Part of a small language model's weights.
Size: 14 layers, width 128, 4 heads of 32, vocabulary 4096, 3.84M parameters.
Architecture: LayerNorm before each block, learned positions, untied embeddings.
Training: a variant of Muon for these matrices, 11705 steps.
Each number is 128 + 24 x the weight over its row's rms, rounded and kept within 0 to 255. Layers, rows and columns count from 0. Numbers have three digits each. The size before them is the row's rms in percent of the matrix's.

# layer 4 MLP up, 512x128, rms 0.274, rows 430-455, columns 0-127
096:113145174139131145103062130159085136168089111127095134143115124125113117120140127102118152129155149108165162091108075120119142152125113120125124100150102102163137049133115118102129155104167131113136124180125087134117122107071124166134132143148129096175139132134137119132104086128107131144142118123145107099114087162123116109121134161147129099116105132117099141071115129135119093139112
098:133138140118095124115169124144176143197147142123100110110124104123115092125081159132102215115126159116145097203140068131115145141105105118188134094134118120151127118136139104155130147169124110112110121135133140156121134151119107125118083146119102152139106109123103095121117124119156113122142150105148111140119122141085180110118098116131100133126136144141091106144108110114115124112156
096:152119092123107143116130133130138112125127131140167108155120130131116156123113163144123136123104134176136144122145114148138131139102090135131134142135106114159129108117090114144146119100139165121130146127105174134126132125131091154113095095152090103156067126088174150140112147093115160107086116141087149157153128134130133120175072084122128166148145171127133167119081165179142106148182
104:141134120107139159154130138104099106131155150119141114130146169153110144105118116145132131086147117162160133099122168063102127166117140152133153158114183109138169135108138110126138141133105126100184124165113135113148124076117120147175155143089140110157120152105149110096122140073105108120126090149123172127110096120104126078100099141149156098117148137124174133157132105134116117149097
092:120152106154138116157146096124117128092096120122121091084110138127168130138106123104114126160141167098134121137132116087139070082109114116120135132143134117130100126075160099106143078145145145166130113171145109117124127166128127143128139142126129133152078109110121141148112132155153132125163135210139171141147161149106103129126121176138142114145113151117153057166145118128105139118101
091:111142123101159096130114143186132114156107143127091134136170135122146158135130103118129145128118131150162137154069101146154107155122141108107129164095111141125065106121127088119140122100153108129140126182148104148126152098111128163101130164070088102140101085128137152130169123159133132128109130075122121121105115126168074136122126127158139114141075146144099093150132108118131157125124
114:146093136140109086100081085147166142141131137123117167140139128120127105089120123146114138131162146137108122110118146103171074126149159092145137139133096148186093109136099153130114119127116118077112118138174162126112121102103120119142089088112102092122133126126102170138123133120118113145123126195118124166111120109150127097135074133165108111158120145101175145090122128117159148139144
095:151119162160180100166132100127098127106132130119122109096099119090138145076116152149127124133150121102148108117083115086167110072121158143123129111106119145130118201147130119113101154155115129129159105125116106100140167115094119129146115130103104149120141106123122163152190131101129132109108127168147156149114167144083117162169127157110105115155154130116139160130139105166132134153144
119:152145071103188127137115119134082123158131134155129110132158124123127129097143123160136115161091163162096130129128125140185105142090130083119118151118160146177120119105163131110129118134139141119163111138102133109087105105130132092134112128107144100126108110131174094089156148112072145121088132123125150081126135125147112123141135105155166164166102125108109096138116103144100156094151
108:108108157221128118142138106112115131196151115119141137106105127075132112142140125121115155127121135134113079101143122138139117155169085131070115140129083138143123125133085136153114130129147184140115160136151142147145121140138115114106155142114145123127122146115126121119090111137123141151106176106141164134106134100158134128131143133122137128105164089111058112171156116147119102092149
097:112116136130138197137130094163137120163129123128104096097106127162142129136094108153135122134153140107129119129128125129137093141150143111134104132176117142144164113117073128116154141119131177118156159136200145098132151087128113163099125107084142171088155125084109125120181127151129101152097181153114103126103152147104134137133107095127104126140147133125157127113124127121135083175120
088:093117074115144123098123148134142108099127122142173081132130131139116094171087128118141113115145164127084109158115135147110119134119121112113181180122154126071148087065146176107135120099112145153149127109122123100120134100117138158136144124153127130158156143104130132148108105088159143071134129120103137153155120095141126121118138102120111151083134144115119153147136178164163138143131
100:132121138112148112096133116103124111119105162137150114142139093099117135084152083136147127113142162120171137100110114103100070132109151102127133118115124142084143035119101145182115119107104121132121110146170118120143133134095178130173150141131134125082135154126143120130154143151121157100151130171161139157082086113112141157143153134106138114122098137140135070136141151138144130135131
108:105128136112122135097138114106131135083122108117113164125155132134120140114153098136069158192142146136157136147131163141096095132085116099146104135071141091133108088140117107129133083135128151180126129115160125125118133106109177158119131156157143139130108095096127104166170097098142135106151122138102170144132127146132116141131105126141147095104103152142150106166166104144137183151100
097:129139128141085115130158140104111109122117159122139143126141153128116137106119145132145157193085115139123111109150125120083114146159134131134123142114138101126143149155122088170135107121113129139090081083114172118146130202125145138102154108138120089108086102156121103146159185083131169153120126135094122097098156127117135151133136152067135136160091146094146130128119169114125145141141
116:166096114130127120115189123145110129178099115173095134111133173135109128151185140110114137118185170128114149108096157127099144110116130131136195113128143105138098114108146138095113111150142118110116152119159110130142150128145100133109125148075162116131140109106107113089169109114131119130095146141126152160096150112140145103154127094092107122119121117114172152140104067125126138163128
110:130134113128093142123155151114112119123103129112128127155099106140146164139125122188122087154104136151122117181135133109123133120116101103187114154109125116155125109110136125067125132152112182119133116085133101136099100145085095101133118118103126145108179165156139120135177112115124150115101109108121152115116122186092161122180139173102129129114133147176113084159110136145137115132119
086:113117089153090085158148200126132137105168096131093115090140133092127102140125116155137133124148132082153117144131135133116141120144139139107166145142119150117158168096106114114112149113093143121124130106120189153104130118108160136134111167135137181125091111143110131085095151132145184112131137127112130139117164100100116154212107118111139166137151115137142145138137127152123142121146
101:110176046162129061133095179135126121160118173159098143121162147129142141148128119117107156097155147135127143107134146168168154131112119135137125144103145125102138151139116129129094137094130106106137126142093127122125158125131131114138110142104104156113107118137093131125067140112110162086124116181132126139126173107119114158160135139100134106116088111120105148147098149121094156106158
103:178157127162073113133120135132049118157140136138129131079146147081118135148160109116114137147173151128120127093121103115087147130084131095142133111094138136128144183094114129103117122133097115156184156113200133140161123148114127115159138080119146129135146136140112103108130130135132122138085123122134161142143120164110124147139170119100168115113137113114124101128124093128131105113153
103:149150113108122037132151174115134146116141159160121128170122136140105157102128098137067122133133151111125105149106143155143123108166161102125121134144125151159155130166102161117111133121150171133081099149130117139090145082125132093120100142158126151126116108137126133138111141112133134107115157182108072135113176158111136136145149122157123131170103094131136122125098153119112102098140
120:117139152125093123101143130116114102163145125157149132092129178144112183195164137110123122124150143130102149126130116149127124137165153130110118183130169120138143140176128126117091139145143155171105139114131094175121110106096136115158102140131105095094167116093145151141105137125119164180085100148146134135135117134106108142155129100144142077141077144105115158133110117164132094126130
110:125162152137095152108161080148086105149130131122122146116152140133145106139115090124136155123110124107129173128117136155097132123095118131143095138120147103129170123109120134080143128176124123171137099150144116160124112097149121191152159139108108144138128136101100096122145147113105083139130139130088167086149146136104125213132107119145138164111114154118109064118132122133130132122081
090:174112118123092120108108143105093125163162152082165133113137185130120085110151087107147107160162144109149128096122152149139136134161135101124105150109134134127098153142128144155164134094136100134146123145149092145121118150131108136165176107097172128096142112164157139112099122151122151149096137126105147117077144133106105114125154155167154139148138139142126126178091096156116093094144
101:122126118158095134119151120114079141127147079088110117115164164132100132185150127117138130140086124116192118159151138114166154158116095135122127111140111119113117133146135146102114131137124159097123125129119148138136142159103102142110090126141141128117146129111137159139199163109117119117158139159134113069158147119161084154099185160121130129115096131144079119104146107134133103141081
090:148125071103091149124143142112160094134170140115120113121097126131114122125082151125173127076097129130121147136162123154116172109177122179144094140148098106131153122158132131139109136133069120123122092100120111111092147130122135132127121125084126191117135129100111092168159123095105161109124062116095103116168108119136109123135108132129116165133137120104104134119152132148132125162158
# layer 4 MLP down (transposed), 512x128, rms 0.222, rows 430-454, columns 0-127
084:118113134137143102177126155132182139119105119122156145131142146143107082141086159089141153089141130102117140117125108106111137100154141130122136166098077140162117102174105144158155127143106096091104151106134115125165125109145112119135121140108123129129106121162144147080112123113088125164121084117122143130124133170106109140086141120119105087164143185133123107155052131140141157127141
079:141156130147177121145118106151152156109110139141075104134104110098117152135130111129101121142162133133136157114188118136105192103111142118137133106078093156142096084142138095124174132113092133108127170091158136149072137113158141137083103126175109169141135139125140130122130116106147131126103171129096119147145094111128124099146106148130088131168162128082122138136110120145121141143135
087:137154146134119128131129107115140152145081149092166137109118104141159120129131071135079136153095138173113130128082141137138112138123152116128090143118126106130138090175084141151113166169130136154137153097094093110090105081148118106167124146139133144083155124141087137151182139133096138133097138105119141132131149171105140149088121126119157137097113098116114144132159136142155117118073
112:126147133119128177109124129154143100170149113127149164149127123122119122136167098118099144127113121107144147085156145129093100091167136155139135136162186139137111130141130148138155081093086163121101130159156166137140124161114120129138101124166160164130111094091130121143119092141127116131139126119148112144124164097143116109111126109150124101141048081123147108135171133130078148170121
098:150123111155143141101151101123158064132145084121121132144169133100154133133121148106141123143104132179069120181123147157158161123121103132156141150133146126143176122121107128113131174167143121104112165108111097137136099111159091149101095149064110084113152127114145138130124126111129138115132125134145143165176119146165118140124141117109161132097143161151122125167172097158145122140117
097:174116121139135100093153093115166101114149109119148131169123098117171114131074104091127118154099162127112139109137074124124155138130103135126123175133158101137150128177140122138099121171159126100145148081141156154146141177143118113144100083133108133101115123160117119142106131109155148144157135131079131086118113089115167110164130164109126155155135128114143152096156114138137108162140
111:135100154157123119095138141099133107139111105147098099155119134069165167145153139185122138116141136102132147093143114123130115128150134120220152124108160135105107137126094146145154140133130105131104101132139145101133127127099106166131168061107121086125153146110181140108086073116126152129120137156151158127120123110092134137131124086125151126099133154095118121112125122117121127163153
088:139123147117144131124145122117120152161157154144149144166100107122118145119098090104135085130117141106155131154090118163099167095108134155143132126110176110172143157116074132145149137124140128125127137113118180143060139102152134117123115142092150125185113109154109159091163101163125158153116088093140133146100128105108075122125137161131121165145138122123113161187153122126116144129144
124:098138107144151110112198159131098102120145117099161176152097134143138114089108104129133175121133126120161120091102113111132119142156132134122152148117135132098130121169142087137129096141106146093185132071142138152161119169159164124121132117131125165104123119126136117121159127152140110159119095096145114173115150100170140142147170145121131107100120165101111163141102108145118121128078
101:148087142131162087098108190143058153126153156151115134117115181108124160145151106116159119086190142121139138119107145113093130131108125153163108126099117137116169089093105136147107110118120128136135163132141127145092102067107113146133121132111149160116110137141159132120109112101107171123147141125127127137128132076158111145136106110119163157100151142119147179121122110113154126125104
098:136113111107093120140162086131101124155082117121152148157129144178170123140101133128120132145141136129146140163135174173153164128131145156142133150138144127127089101102109163111129091090120096148162114125137181098124076123138145107126098098147151126118152142099109124091125087186137096165104112097132088102131174130095127123099122127128115096102151113104119104107099122143151096135125
085:108113100159134163133100122116144151137103114112141106115100101142088135137131101166158146131073105175170143109105113148140151089128127165112097121136140108140095123118131071139091135115150124148130129187158165126105137122096149106121162139122127140135154141127100128121148144121172156112183145137133186096143108146145166144136134133119088170122099130129150102104139124082117178110130
091:150094134161145123190165108112095129140112167147127133148108094134172139125165134188119155125177167180137106129145151134125099131116124126134127121112106117138149109141121126118125135145122123124145123119111129123093052114126130118112110151151137115128125141119125098114150120140175127120160110156146112096073104143141069185124086128111083119121149113141118088117162124153104119155163
110:114123133160120141114117159189133112122147162117105118093089111128114107144098123192136120110100142169103138168122139095101156123154115136126143086116153128102120104128100141118159136110127111096134119141188133081097096132117143124138136101150153115114160125162110089116171094135145100149151104203141116119117103127164144157116150117116142163142102110115154133113162149119144141139176
089:112106132139135104113136074101110096156132100110137109122146145130112106092139154113112117144116130180180154119120123129120136144135096141105140152105156111146154118104108107110112142113116124142115117151162120112102163084122126149105076143161117096103103120091108121067146142112124150093154070162154107086148110160104088167139146122155149151179141123155159114168123125152111120153146
136:133126092098091139143130120098090128134090164097136122163148158138122123084134152124161152138157167073095135159082101134131090125078117149148167152110131105159102147143117106095129124096161117126147118117130175139152137114115099141139120130109131118101097123138133138156140104082139123117114151148138159105159172124127144096125096159144104145117168098139145131179089104161148101156116
095:110132121122123186134159103142129113148134105148105119110166115107122158108151167096133141119111105174128141140147139125126104120125139157107128169151088099123128171146152109141133109111146099168128137131118100142135095143102143080157123149167150101119157087100119102099147118082135094104108123162160118099141117113148065114158130081153147121129151135081107161155111078116103150107139
100:106149148149173100116139128139120079139124103086139107114134127117093128126107123122168109099151143136097137128116094079116150120148157101144124124139124117118148114126135151102096178161126095106108146097096111109116158126192145142161134108139170143151109126118176131145170149093159153124169183168091138152114087126104136126139105116128141159119155129156149088121110129103169151151118
114:149144122166141124093126125122108124149104138103082161113093135139129121130132100095149167090129111155127097138182120112164147080118160151101085140117134098121151148169139097134118156152123123136166093116131125125100107135127150080102147182140183110127146108123152144133120160144117156125127141099131117172170139149146123150153094136111148133105089107183134145127068114121109134148145
104:116112140132131132146113210092139154137137109114105148112157138123118104132150152127142098180130103087169147131135093139077170130178102127152117141151100116098051132145113123106112140140158119139144088145163110148135118137129119125114131120115121119130122136094138096125161133118135148057128075143161119094133073131154129126101141124138094135104139125170131127105126091122134148131130
115:131109138129150145140127151162129107143114132131109067086097116110090150113103129168147134157153099130119151106109109125106148136101139112141142130089131130135136143140114126143132144174141140114116159106089122119188132154157048172148167113135165115128114134181127110127164119153129116158167158120126148133122100111089158114186122124105088133126087110110149113122164134144131098166125
112:107150144130114106125143078164104124130114121104132113142137114143160138118110124147150107164065219135121134143147147147127120171145135137137096169125089145110147138175135142126119106132121164125136153109113135139117169172089114144116128097074115119105152157117146121132126136066100132117117085147157156117121114147106096121148104151117142133132138167121138141134116184137150087129092
112:154122157101158118154094132151153113161121127139172136136185173139120077107137083151132142166120154131159174120133117177140065152131122109136147148137124116120147131100127157131111126147148147150135125118072134125111108093118154143108136170095130143115133152096125124108078127108095165148138113113132125160108121095135147140157091102089097127134128144168106104131105098139136174166125
090:133099119122109090094100094121122136134124175136086125130151103179121124126120098136127093106093115144131156102109079157108139164127146103123095117175123172131159124187125126119128135106139112140120115183112138130090135137134098111135101092153137158097142138134130134101119130110109130128096111163200083119148122123096101143080113109130070149155134136137093141136119144128126148130169
104:095154132112108096115151157136149145134145113116137138150112109133119123169165156142091138143168091121119103092150109171163129157137112108108084145142151104145122146097194152100152134132099137120139162083157144142133111124134125095115124117131140146175089180169096153142142129130121100103135108093149109108145097103134090109130120151158146094115147129130095134132082086125083127158145